python train.py --n_head=4 --n_kv_head=4 --d_mlp=512 --activation="squared_relu" --norm_place="pre" --positions="rope" --attn_scale=0.247 --parallel_block=false --init="uniform" --init_std_up=0.0389 --lr=0.00225 --beta1=0.9 --warmup_steps=357 --schedule="wsd"
Each number is 500 + 25 x the weight over its row's rms, rounded and kept within 0 to 999. Layers, rows and columns count from 0. Numbers have three digits each. The size before them is the row's rms in percent of the matrix's.

# layer 11 MLP down, 128x512, rms 0.0944, rows 54-127, columns 128-255
101:492506477543483490471505500477490486483481483465503504533482488500510514498524462458522472486511533485518504455536524505505469465462473509467496474472459480501473516509453483504473511475508495513499505507522494501502498500531471527516471499492449486526520493504496483492505495509476504507488500435516476483474495493485472444505470520528515524475538492456501486494504523535492485500493
097:510520499540507497499443536519545534535513491491510514498515500500488524503514519462489523481543531480491510476525450510481470445462516481521499496489514491496530487499536497522487481534502516534499532501515502507510461498520501491496485509492519510466468500512509463469523479497523502539487576540501491473513501494504481538531496490471503495514512494552470539506504514485551520502468
099:497537486508525499476527495468513452490506486507510473547498497504525506488485477500509460526493466517493489566500467509487506545523493505492480518560477495510496551499483513484527473487489527477502467500468503496475506486459449556479454487463463492523470499541498479474510522499520540493477518530500486517514503479453496472473519508495486512515533494471510491491491504520504496514412
104:496474489444485503503503495512510487552532504533489510490501519503470515500492511561528408526461491507475493501531472518501445474451498528529506500431477484507534418486496509513457495521495504499506504503504508523457492499521453454494522503513515489506522489454498504543520470502521486475500474481536470499508493530525496528551517546456490469520492510517567513522499511541472433499465
099:505535510526507502486469511526517512523488513541523536473557509505479477490515533519493510469494562524476505504462510488543576542500505479485497520541534495507508507498494472454495491435505534480499520498542499490515516489514515563462503502555491494500480494480493534486530478473502486492498510446504491474498514482487524452512511486469550477553490499531502553495502506524536444502479
101:504469469509493496483459495465513516559464526456505505483463498497525456497483480496506501464516519486495525490514480484539519492533458480536522530525497492493470486497502490535532485507507476473500537506549493505496553500514525471505534494548496496538516500516496503497532548527457499525476510499521475540508483512463513484510472503522480476519472501506458488503504437527468486492496
099:491494515491513493500504485519524531486474473448452498530519502504487469508496450465516501499519515514468470533525463475460515525468510507516516542503508470500443424502537488499450482509506512488495491503511503506478545499480536452506487488488508502530513493514493510506496488506495503516522501493452503446496502502479472528513517532468484450502528504516495512510497509507489436498487
105:503455491528578500499508525493470509505487485521521514457543504487544471505516481525478492494477519501561527513507512511468478475445479513513474502518473545492494484499529468484512483550498483512495508490484494498489493477516496466464508506521491504482499497558503519478429517527463487486460486512489503493543489489527490502481502462461457475462548512507476523500496493514502469494480
091:493477502465481509523500512526576480530513509501493516545491511503517500497525472490540466489485557507471495440497499491478467559525484486519486480495483473508480483515530503505532468492491461519495556510517501497484463519511522517503511508472489494569493495468499519516506457493451490485531462512449504516483499524474480493503503493514533495502466503483504513507499512473446508498464
109:503471565453494496483482476478548521502488447508444475539517501504465525501482464558492475505519522513496490507469490543462504517517527521513490443461507509501490451501515502474457513524498441512502466502501495499514453495515497500492480489520488500497458497470499492559507519485503506490483507492482512447553498537490532466487519464534467468492491499506507502501506508489480514498467
100:486514522522544497510496516513516483503474457507518489487460505490522517503484514551447512512505454475464509500531477506534492494492508494485415508532483536497476526498509506560573461477496520489500486497479506517482465500456471567498521495531518498526496495499494477434519506486498482470491554452461525479461512482469463503506488508468535514463499520473492511478502456519478519493532
098:494463528537536491490556514489501483489560522497477468519472490490445517499453490462510450457503508492483536482532498524457526516524503502486490501500529534496477552505478504461460508565504517558497575498509506499472505494477552494533510497503482503497509510454507508531502477543537477463506552453477479524549499518522466497529520481493482550486497515497504496492507503514504546508518
105:498477524486503492475520521548531519459560498484522487478476496496519504504454473502457525462526435486489449525480522508493494464489478515490504495530487493497517475495479499484476536452491490527509525503473498507493470509495494493468484501476507504527518498520502534466540481490486487425520503522512478491485510531560507486534476506498470513493496502467446525506498529524500461504508
102:503518468521502509532533474501471510473538459469494535487494515499510500494497496494520506515448452545474552547498522491539489516513426444477518446551522490499496444499491504502472594552503533520501516499492508487512517508543527470479506492516462496495543498492504495495561448494494495458491474543492463492509502524499499500570460529532507486451505499474492505482504508509541481500505
101:502475528522510503457505472533508507495519549518478524512483496492512487506521443480494477488512477498505454481483518512509542500509517518549514454490502489503543465496541509430471493525511522488521526510505505498504479507505495533546494498509513499583524499493487482470545547538526551510502527496545504502546507503536496536500487536452551487496480510534540485500504542513473501504492
097:511512519488543500489539527519522488520485472488498421495496508495566526491480485524488480475485485485520511503520432508480478464457485437543535544480484552501458472498483513471482574491496538510501510490494489495443463500476490498510503502530464501471520501482497479489517422480491543510527500544538502527474489503513457532542483470486538550486484503475506470514498512483456472494499
099:491513510494548504509495457487500491480519491491492521499540499502520444489518498455497534536553445471456553491487482561484469534478524485502478453506523466503490520494562522489460506486498522514504499499494512499503502502452510507498485495568543497475552513465499477512432447567503512512557521563436532496489500498494517500517485502465496503553507489460419503483502491511493522507493
107:494521486524486505534525471463497481523476536484426503460503501502532526498480555474516509515524517480513495534516521506482460544489499574481516497516506475517481525501496520475511523492506487491495418506495501506504499503487508490505470496503483496498500507523501471556526536539453484509523482493455574540482499490498522513479526501482513435526490494500534517491503495487536502496518
097:507498546517477482504506513513475534479513510448475499491514521517461481492525493505519475498474493480446505501472519499562502494515490479490479502491518453505472499505542495498480520514495462486493514494453499489520500494488522525475514502470469495485489504527494452509473488475496489530501487464466497526473494511542516493461494457530511477567494520464452488493502529526482475512520
101:500520459497518494529502485517519470493519547457543544517525493497458515491461493514524489510480503529516532491545504461483520446462489522484443502482469479514481573494484526490509533543501509492504498510515506491491495514461508475490584500525500507497515503474496478500525505520512493537530529480497551462488511526514518502530488534476470480531528491499491500500509501523497557492522
099:501499530503479491502483512504506527497497465515500495507511499502460500502491510479522531486510507487494498500518500483480557486504521533477501550481506453501493521495519500539477502495499483461519526499515502503557536493478512469527487496488486496509477510483498490497483465475508476498466522589536494496498505549528457492473507487490525495463489512487522494496507476461471478501509
096:503472529518495502496489458479498454509445499469536474499505501500490456500493516492460481495536528476445488490444474519521524510496495534514507465498501471497528507500451495529479539507496493459493452511489480505506525517510491504503455504574516492461489492524508482486537479467493506525518452511501478517489500537502500505488522512528503472511499512472474431496506495519482464496470
102:495508465472486508526500477498512472486531508503491472535466506497572543504524503432474527464464522564436470496519514517468496522503556505483519490455517514510462464506459521521482487533502506479500518505502510508486469486526497501446480494431505494484540514477507515522509521482483496501565505461517556496491499505509521530535441494437472486516436506498473493479500515462484549494562
096:500495495428523495485484476493459499528534479501465494523468482498503489499533488480504461524457521518498523531492515504507531476554561517466513510487493495486490500501525477519527507535504557512476463497471516503487491498465487528502541500505513507521525500483508473511494536552503440501532499489523491514496513483537517538478511499513529477525483490523491495493499534470495522501459
100:505494483531521490513488487517534511502505567529525524490512508499453501499514481437512511489525470536507488554529522505458500533509474496537554507483531527500472541500443477511511516498504523511507504495487528504454541504546521509489452504446481493542518509511507518535492529567484501486494560556476504523492507539479483458523486520553519491525523498524486445490498467541466519507450
101:501473530498482504525543524465499502532462565471499502516514492509536547506503504529487526477484508502540515509470517519510522493508484467499505516512534456498439476510503477527505449449493466508491507508550513490527484496538485503531510495510529505502477506491505480496502507506488535525561511521491499511495496525494494528532495536509534501495494519524513464495502498457530486511509
101:503582513497515504483481501476491492505462470475534481495503492506507550500558497469539472489508503494480508496533496487553481500555550466483513500547460504505526484502549502561481486506509491512510480509481485509527501506517489479522493504495525509521489503466507481515501460475498521490536475523467503484499490477514529482534502516517467514493471494507528487511501484494501517501510
097:498519534493447496489537480471506493514501463499513506498515505499488515501464511542467493485536468533501490527493509466496572574553460520514463490490494524509502493496460503563513495501510501505506512506499510502537526492493493467481459512484519497541475497495490498473498527511505514463471544524498558466487495536530502503512476508454495500517489509503524512508495523458515523504581
101:511452452487497497438535491520423493471493572511477484462443530503509472504512494540496560556482531483515504506534500498474508460515487523530480515475503533505489465500492501527496524528496530479488528493514495499459505497479520487463526498512496512467523501536498529478445511523475486508508517522504481474579496529513523496469491492458488475512499474511543511489499497465477537489483
098:506502498446508499450487499512407540494529496488508454462531508504582445500519514512496536495450467529480531541477518522494524471514501518439504537509470540499531508496502493507518552517497499512501478503437500505527485480512510511501488494470480490496494492579501490507491486493513515495443501489535514456485491527474468487517535485476479507541522512511472491491500573519518503504432
097:487528464478457508489512504456506564455513478451485530503449490491496481491508482489467505495507524501512482517516494548444523550524516495522545514507481501497474529508490508539507480519501493454501453497485490506518456501578450499541453504431517499492482504528507465524457535544470521434498516475441499494466508502512509527485479458512500534550500477465515551496502497491467523500467
096:498486505513525497497545473484504515498475498542514505512504480501432485499512492534493497504489493495482429513500503511474501515476542453488471522418489531495494486502501494491493466530503476523499467501528511490482480489481559462495515498494469496498494502485500514498546474466473490500535493494479502508497485575539466519471514481452498519489433488528531544510500532488450520505521
104:507490511544482500471506518529516512486538479483515540484499494497489519498451536516512517540534506479490496494509528488578523439509453502575526540473452494500499477509472510490468578481504456530506494518528485506529492512524549476499519515504461514551468497471492509498490543512509425536449480539555544497522498507515517530570519557520482505512505507527518459476502488479520484506475
111:501460540498520501497496485475525556524528501536518533500478500497472481511507512531516540484548536525502466509474488460488500545521494513541563492515520471502549542502489458531461525510509527497493533490513486495502514501473509483513497494497512505457548501495494489483454517534490510475494552526412526502530502500519525501482516511507471495485486518496539473488499466486484521504504
105:490499456464502502485513514490479488446490481547482535496509492506472468496519470543513533498473457502488506538508491480503509520477494475479479462557530479491487521497541500461479486520496578519498518510485500501450481485497504518485511500548492497519520500493507483451490429458453509499508482468488531547526506471527498482486526503507501522510494505498468539506507532505536523505562
101:502462488495465497487523526475519513507474512512510465461514503499465555489481483489480485480479501488542538480492537501484437460498521488496503535502504469494434517504520482463495499541498535487502470498487492496532505509465511507522477501474449499520445498483503490480463518518516483513444422443491489485473505496523509433503456502536479508439522497458510477508489490518537526492518
102:492470475523458506473486489562464508464532517539512492528474480497532525510500528526473497527514494525487558494511499502544506473528519500523458462478513530511491506519502486508534478488511506498494546497515507492470553468486501498498481496552474502501487487504501515514524443469507501494529440490514487486468505483486460535479497489563474461489483489508450544508502511516463496514528
102:495531510480450493520438493561509499495501497552503525525501503492544496492516540517495501496527449499508491504469521481483531550536516543490494501554519510510473485490468502517544502532497472479497483509474503489492456490482543475507476491489519500475500499510497502486507474440498528497496498515503473499473500481503477495473506490494472529483537493473521500500499501487527505497541
108:497493486492462503524482451521563488505501473476504489463498513500496484499492503499513521464465451511518487512494540496486499518511514504454471535524528488506534465498505508493524484490497507497502473500513516493523494501496473483479521497503535504475551505506502509431502503485500528524506510524509515464523501465581522515504535519449497487528505507491528483512496525473459497506524
101:501505488465517493490494495501478542518491545470479558515501501498479489503492469484524540478466534480498508519461489474463524496432485492497466504496484509495513547504468491507502491544499451463495467492486496495466465494508477561484571499500503509520498499491491540526532554507506467525538423487482531444569474473479498509480494488474455459500476482533493482508486430505486484488472
100:499546517478461501508470479485526485454493496465566472512531491506468492491468516523490443516481475499506488538465524506506502501530484474510497478482503471493501450499494485553516482514500454519484517502446526496451471491478514477522513507509483507480495507495504471536476505520489514502501540500519517486463503510500526482518514493517457531496513513513521543488497501464437483492540
101:501491458532508502494514537500505478482499474519489492479462499500504467502493526473467470494496543489517508478448499485528495513452496528474458453458493474499545483503484527517515502460498531450498470497561499496462495496532540485488526501485512502519517495503491493480525554519521478488490469500460503548505496540553502504481527470509516510536492509499494504499501463453473507503511
102:496494488545500493492495478516489506517514489475486471505550499511483480502506490496512493525479533455509474493498515521487495500507504490460496512503512528481512518502468504476430554584494489559489544512484498504494504522528519529555536499509473505525477496508512490475481545486491490511524483453516520495510499498492463446517482573527511504512523501509557477518495483505464528497496
096:507518489495536507523476463538487535500494504515522517478479509510498476491508498475455450496456485490496422485488507509486519502521496519543529513493504470499457486506555522500511453491492471470502542505493516516497449489463461464467494502468475510507471511543507481480499469485508488499510510532518495464536497530499474496473484515475487530521473496537517504494502498500495551492531
097:505557504487523511478486471510493493473522513500478527525506497502549493495570568516480481498524508492509485454533529497510549493485488486535470459459485501493521542489511487517492496505490532511491525495517509489463465497524493428488499497503556507496511509499505505476504525524506504487553483520512495495534468482500479478488453534483508500485477506451480485515496474507549506494484
096:495497497524478501484449481535537445562515534510480473520471498499517426505483534484535527494569494564516522532512467432519498506537509546448505517571503519510521519487521500492407469498503557506491518498555497505515530474458488496489469502510512510549487500526503516527485486483505507535510512460469488513494502434554514543517459494491489551483578488511519458515496487486531479499508
100:493479480474515497519449522544467497495520515478506507513510472502541510510533540505488499486496447523521504447486497532484479484487484510501497501419544504491513517502472511487435516505497524481490463507470494514522537496489475479488499508494474496505499508515499512547479471506507547475500491546472516499456499484516517543567497500506440497476559485517499491504497520447495493502511
100:510479494512500496481536472479493483463504528461486482517515509508478501509470509456562507513513431436497488515536508538535447521466524508512513524492482492498566509499504486485511533515500442493501503503529491506542434513471533506489494501490524514494486511501504503495516508523505499468542498523468489518444504491484540525530455475538537497499492484499471492494500478521496485499513
101:508497552505484506494465484487506457516530483604530485509488499512459528502467520484486492490453499512525516506549467513493506495515491506498528469479472485508516461495478492490492528523503489529504545484494501478483497502506494520484450505454503503490417510481487523519498495478498451516462480493499504495510500491487492477477530482505515476516496532539499444509492477505501503499434
097:506528486519481496495470515481501544451488496450442511527468502500518517506491484508528513512525489528477475482464478494480438515502509512445470493503469437506575541492532528529496476532499448493501472506519496506519471497397524537457524493498490499532502503493490472471489484445483492482465485496497491534518505537493486498475518512512467459494469495544530482506498501529496485494502
099:507510471484489495517474452487536443445551455502498464506538501512516540504507485487474492478462493525521458476506502452562521531503521505473511527497478494500520518505472518470507564528497478523496472504494494502480493496472541464525521505475495500467507502532501481513469513468529512481523504531554473499494492523539545487486459453487500512482499490498497490490503493498528503503478
101:506514453502510501518438488467505490521568538563495481520494506503494512492482494468505528533550495536488524534539499507480480508498495531479479473481467487505467521501490502510500471471498454494495528498521488494506501504498421510473476488466530500493484495505498490501511510485467500512523512544494503514502496515494548497483466496543498485505512511495492469508506536486500471504479
101:510480493533539505526447537466486518483459531549456498509465487497523483512493531465499516500441509495486482511500468484474504494475505494486496492488519506502494482503511518481463515452491502500503532503509503504514520498482510517521507508542516496512503512530512536511507504484488498494514517511508513539522514476456521509470506518555507524450482484431507505504495517478505504501506
103:495467559510470497502538506519511504505498523456501487513492509503481509507512485465526517546480539482461483516496497495497489500468487455494480440508475468500502534523525543529465476477506502433509482510534493518534508501504501468532486492543480505545535508515479476480507486499484464459519502522533496496542499504435456538483528491543493506465491508491470483482504459519525516503566
098:503509527481460498516535498474517496510524498454482468495510475494520525497480482495463472523476467526499488468478474458445500520496472481483503494510546514501480516515496532520530504553496546496498488508553498515513479490469479486538529504516495507440447499499502494469543483532490506479466552507502500473507501479459440494505526501451505529506471504529532459512498497483429493503501
097:504538527476505503520463491505491498508470502515537534488536494504537509503485509501469464495480545489495534570494479486523470479456518526455493545525528496497482529497443509502488541488512484496495481493495502500501521509507520520458486499468526496479498502458512528557449495489535511496487482527470509475480505444536539518506493501472478468516503483477501493495503488466479507514455
112:498505481492461499484520517500479484468489576490493483507533495506521484498514449481463514512509524521515513522487500515488504498490502525498470480509485509494490557504517499450482498441507481500494496503478492491502502501530460477482479514504494495456444503493508518468467456456510471459529489509519544540447507491493502484512498443453454495505509495540477494491496474487488474491547
102:492453472496519501525552530551508562505518515507461470486544510515481465489436507498518528511497493540499438512495480516509547520526520496474480524558520495487549473496505509472501499500503474512505483498506498492523469505524502472507511493504485494478542506471506489531529494415488496515495490452455524525529495493504495495504518504527565504485469510466540557499505489489456490500546
098:509469428475524497507477514534519469487501453569547495505503505505512472512544486510476468513465520527501499486485537517506508481466520446470468497466485468490553469479490501432494480507493494467499549495450499507505489512507493476442469506518477512507486504487499494515461521505497526553491484508499508463500502458511494514492450475515548539539492501500493540504484445494460551487505
099:503458470516506495501495596492494484480494485512478501507466490503475469500527499470473510478588513487516482509533474457545479512513511472469518492493495514501532532493495469488526512473503509510499460501466502500491538498462492517525482490436525496526515490483498480486483558521538463490511521548475488513489506523485517518554537499480525497459523481518516502510495493489505516505513
104:513487503546515500470480524486513490493535504465457460481532488501502506521512492474511542520608516470542486480446518496465507502501497493471489521499467510500508556501470480521535527524502494524500533497490503502529498483542487497533473503473471497497527500480503509500493500493515543514503491549526529516485506533489500456458499518555566504491510512527546514497503515495509517505492
098:494518529464490499507433508502530488481506486507497502532502498497498513499539448448547465519526508562472494505513489492504519469485506505482439518517488514516533516515535536489523468489506462533496528505457512502475541492490473541513515504492513504495494496509490493491505539501477491449490469500490551509438506488510540531540530490466497437495497478525526477505491500490528490500516
102:499512532465529503482507483429517464540485527537493488491488497500464478504450532517512560515508514449468495483488522513519507502540458528464572496569456509494447496497454497527530473480498521517512493515492495502496505504451489504520546503538543500472488498505495535488486500494503493500487497500504451498531497504450478540506563482519455522499496491508499498500502515505544547503503
105:502479490492512489525486489513505462515531519489642488478529480497493544504461518559490508525514527473507518405510513489530513482486507495528486520507491508502493484510498481477507518483497595486499500486517496487482524503513479489525482496515467504454462496524489529512496526542515519511490523497541540490440503486543498480528495500477484519492509494514566449495493493483496488496477
098:501518431505559500506490505478555451509487503513615520480482508500525481485517507478483493507466491451521525486534504503516533525465492537496506505504502529497533495497514517527509494487504552515505508499490498479464473497480466557484520499471484499483505480536503519483531520475517512537483493483472529441518492494517547443493491462537477482524499500497498482503496520528468490499563
099:502475493496525498526479478492493535536524476480513537518476496497497476499473516540512517522451510549527538535442470490446564509530512462511487509503476456498516543497499511503494525520500480524496456502537499497474535496513476455527501495419503507518549501476506517516509484479519478461469502508512508520496499548527472508528532519490519509476549515541492491500506481502498497498508
096:500476513549488501500517501511495504440481542497559517468519482502481451503504455507508495491549493503530486516486480528540482496493502477525510526509543561497445474487478494497466510477508533497490481511492504504491491509556481523466467504512534504531533486464476513544455523469474501501485476469494418543463508483487454498484512498505481529468513504455534551503505484507468491498522
093:485468476515460488502506477531514504467462491470502485488466497503499479507483561551513482483500532499483530480458516527517533475491472525458496487487511468497517475478477507526505508522504522515495479491505501495487560511482541497538513502507453497479470508467498487504503554529495487503504471533535486522531496466461514495505517490492485501489512485520516527503501452475489498501465
094:494551485542543507474534442490506535508496516520457540458523499492482497509478512490521511489476477473522499467499513519503466495529518497509479494507477500491527477492558513491553496564510439491502496505527492505508534503520515512506464505502464503466520494510515504465485490485554507522447530525495459492503499504475469515499492523545537490518514507513505443508500568537479523498469
100:496548428528497502499494527538479468518506511533511536486502495508469495506529506536504484479522536495545511502508509474522509484472455453529491497532502501497449546493537519520534497526496534474500509504498502521531506501493502499521468503531460495500455498503495517466563494547487489510488473504451512520538495542515460472559482483470514476524529474563496510502499511513478530500459
103:500580508507535499504501519564532521498470510477484517498496492499463502506521496509492507513525528507518501469490522537486544479479486555539450496500504498508484543490526481521510510485499504502504471502479505498444541496506486487450486501518503501483505493492492512531506513470477485476519475506506501523548503558463499492532530498506483490518510502534504455500509452534496544505471
098:494463488493500495483523506499504483474486479456571481487496495511502484509459495492520495552432517513513499503490514501524520475488535481484568523489480506499466460498537520542500516502498481484501452498474506504464524490561507538527491499485455482506478497485510553513494460519510528479496467534487482535521487471531473516511528448504499542499488495485475495491485503496482544500506
103:501525480492544500496504498474491501434462494558468509490454482498519495492534547518483519459473482543485495514513453514496457542539507527483496429496500463503503510499484492517467452474512526474491466499505500507514480501477521532487479486448492504441492496569499485500488537491487488519482483535517536446540495458498527502470461486550471520492455510495498517499498489510502512492490
097:500507469513496503497548474522473513509466473509491511492521497489549443494551492545521518469486478503468507469486518493517511476476480530533535556515464506476527519493510461496514506495503510526505453501550506488528461509471511515476518500536513494507491499498503454491488547496531497498467479462469525497442494494526476485510477470490494588498509489472493533513490493510515457505514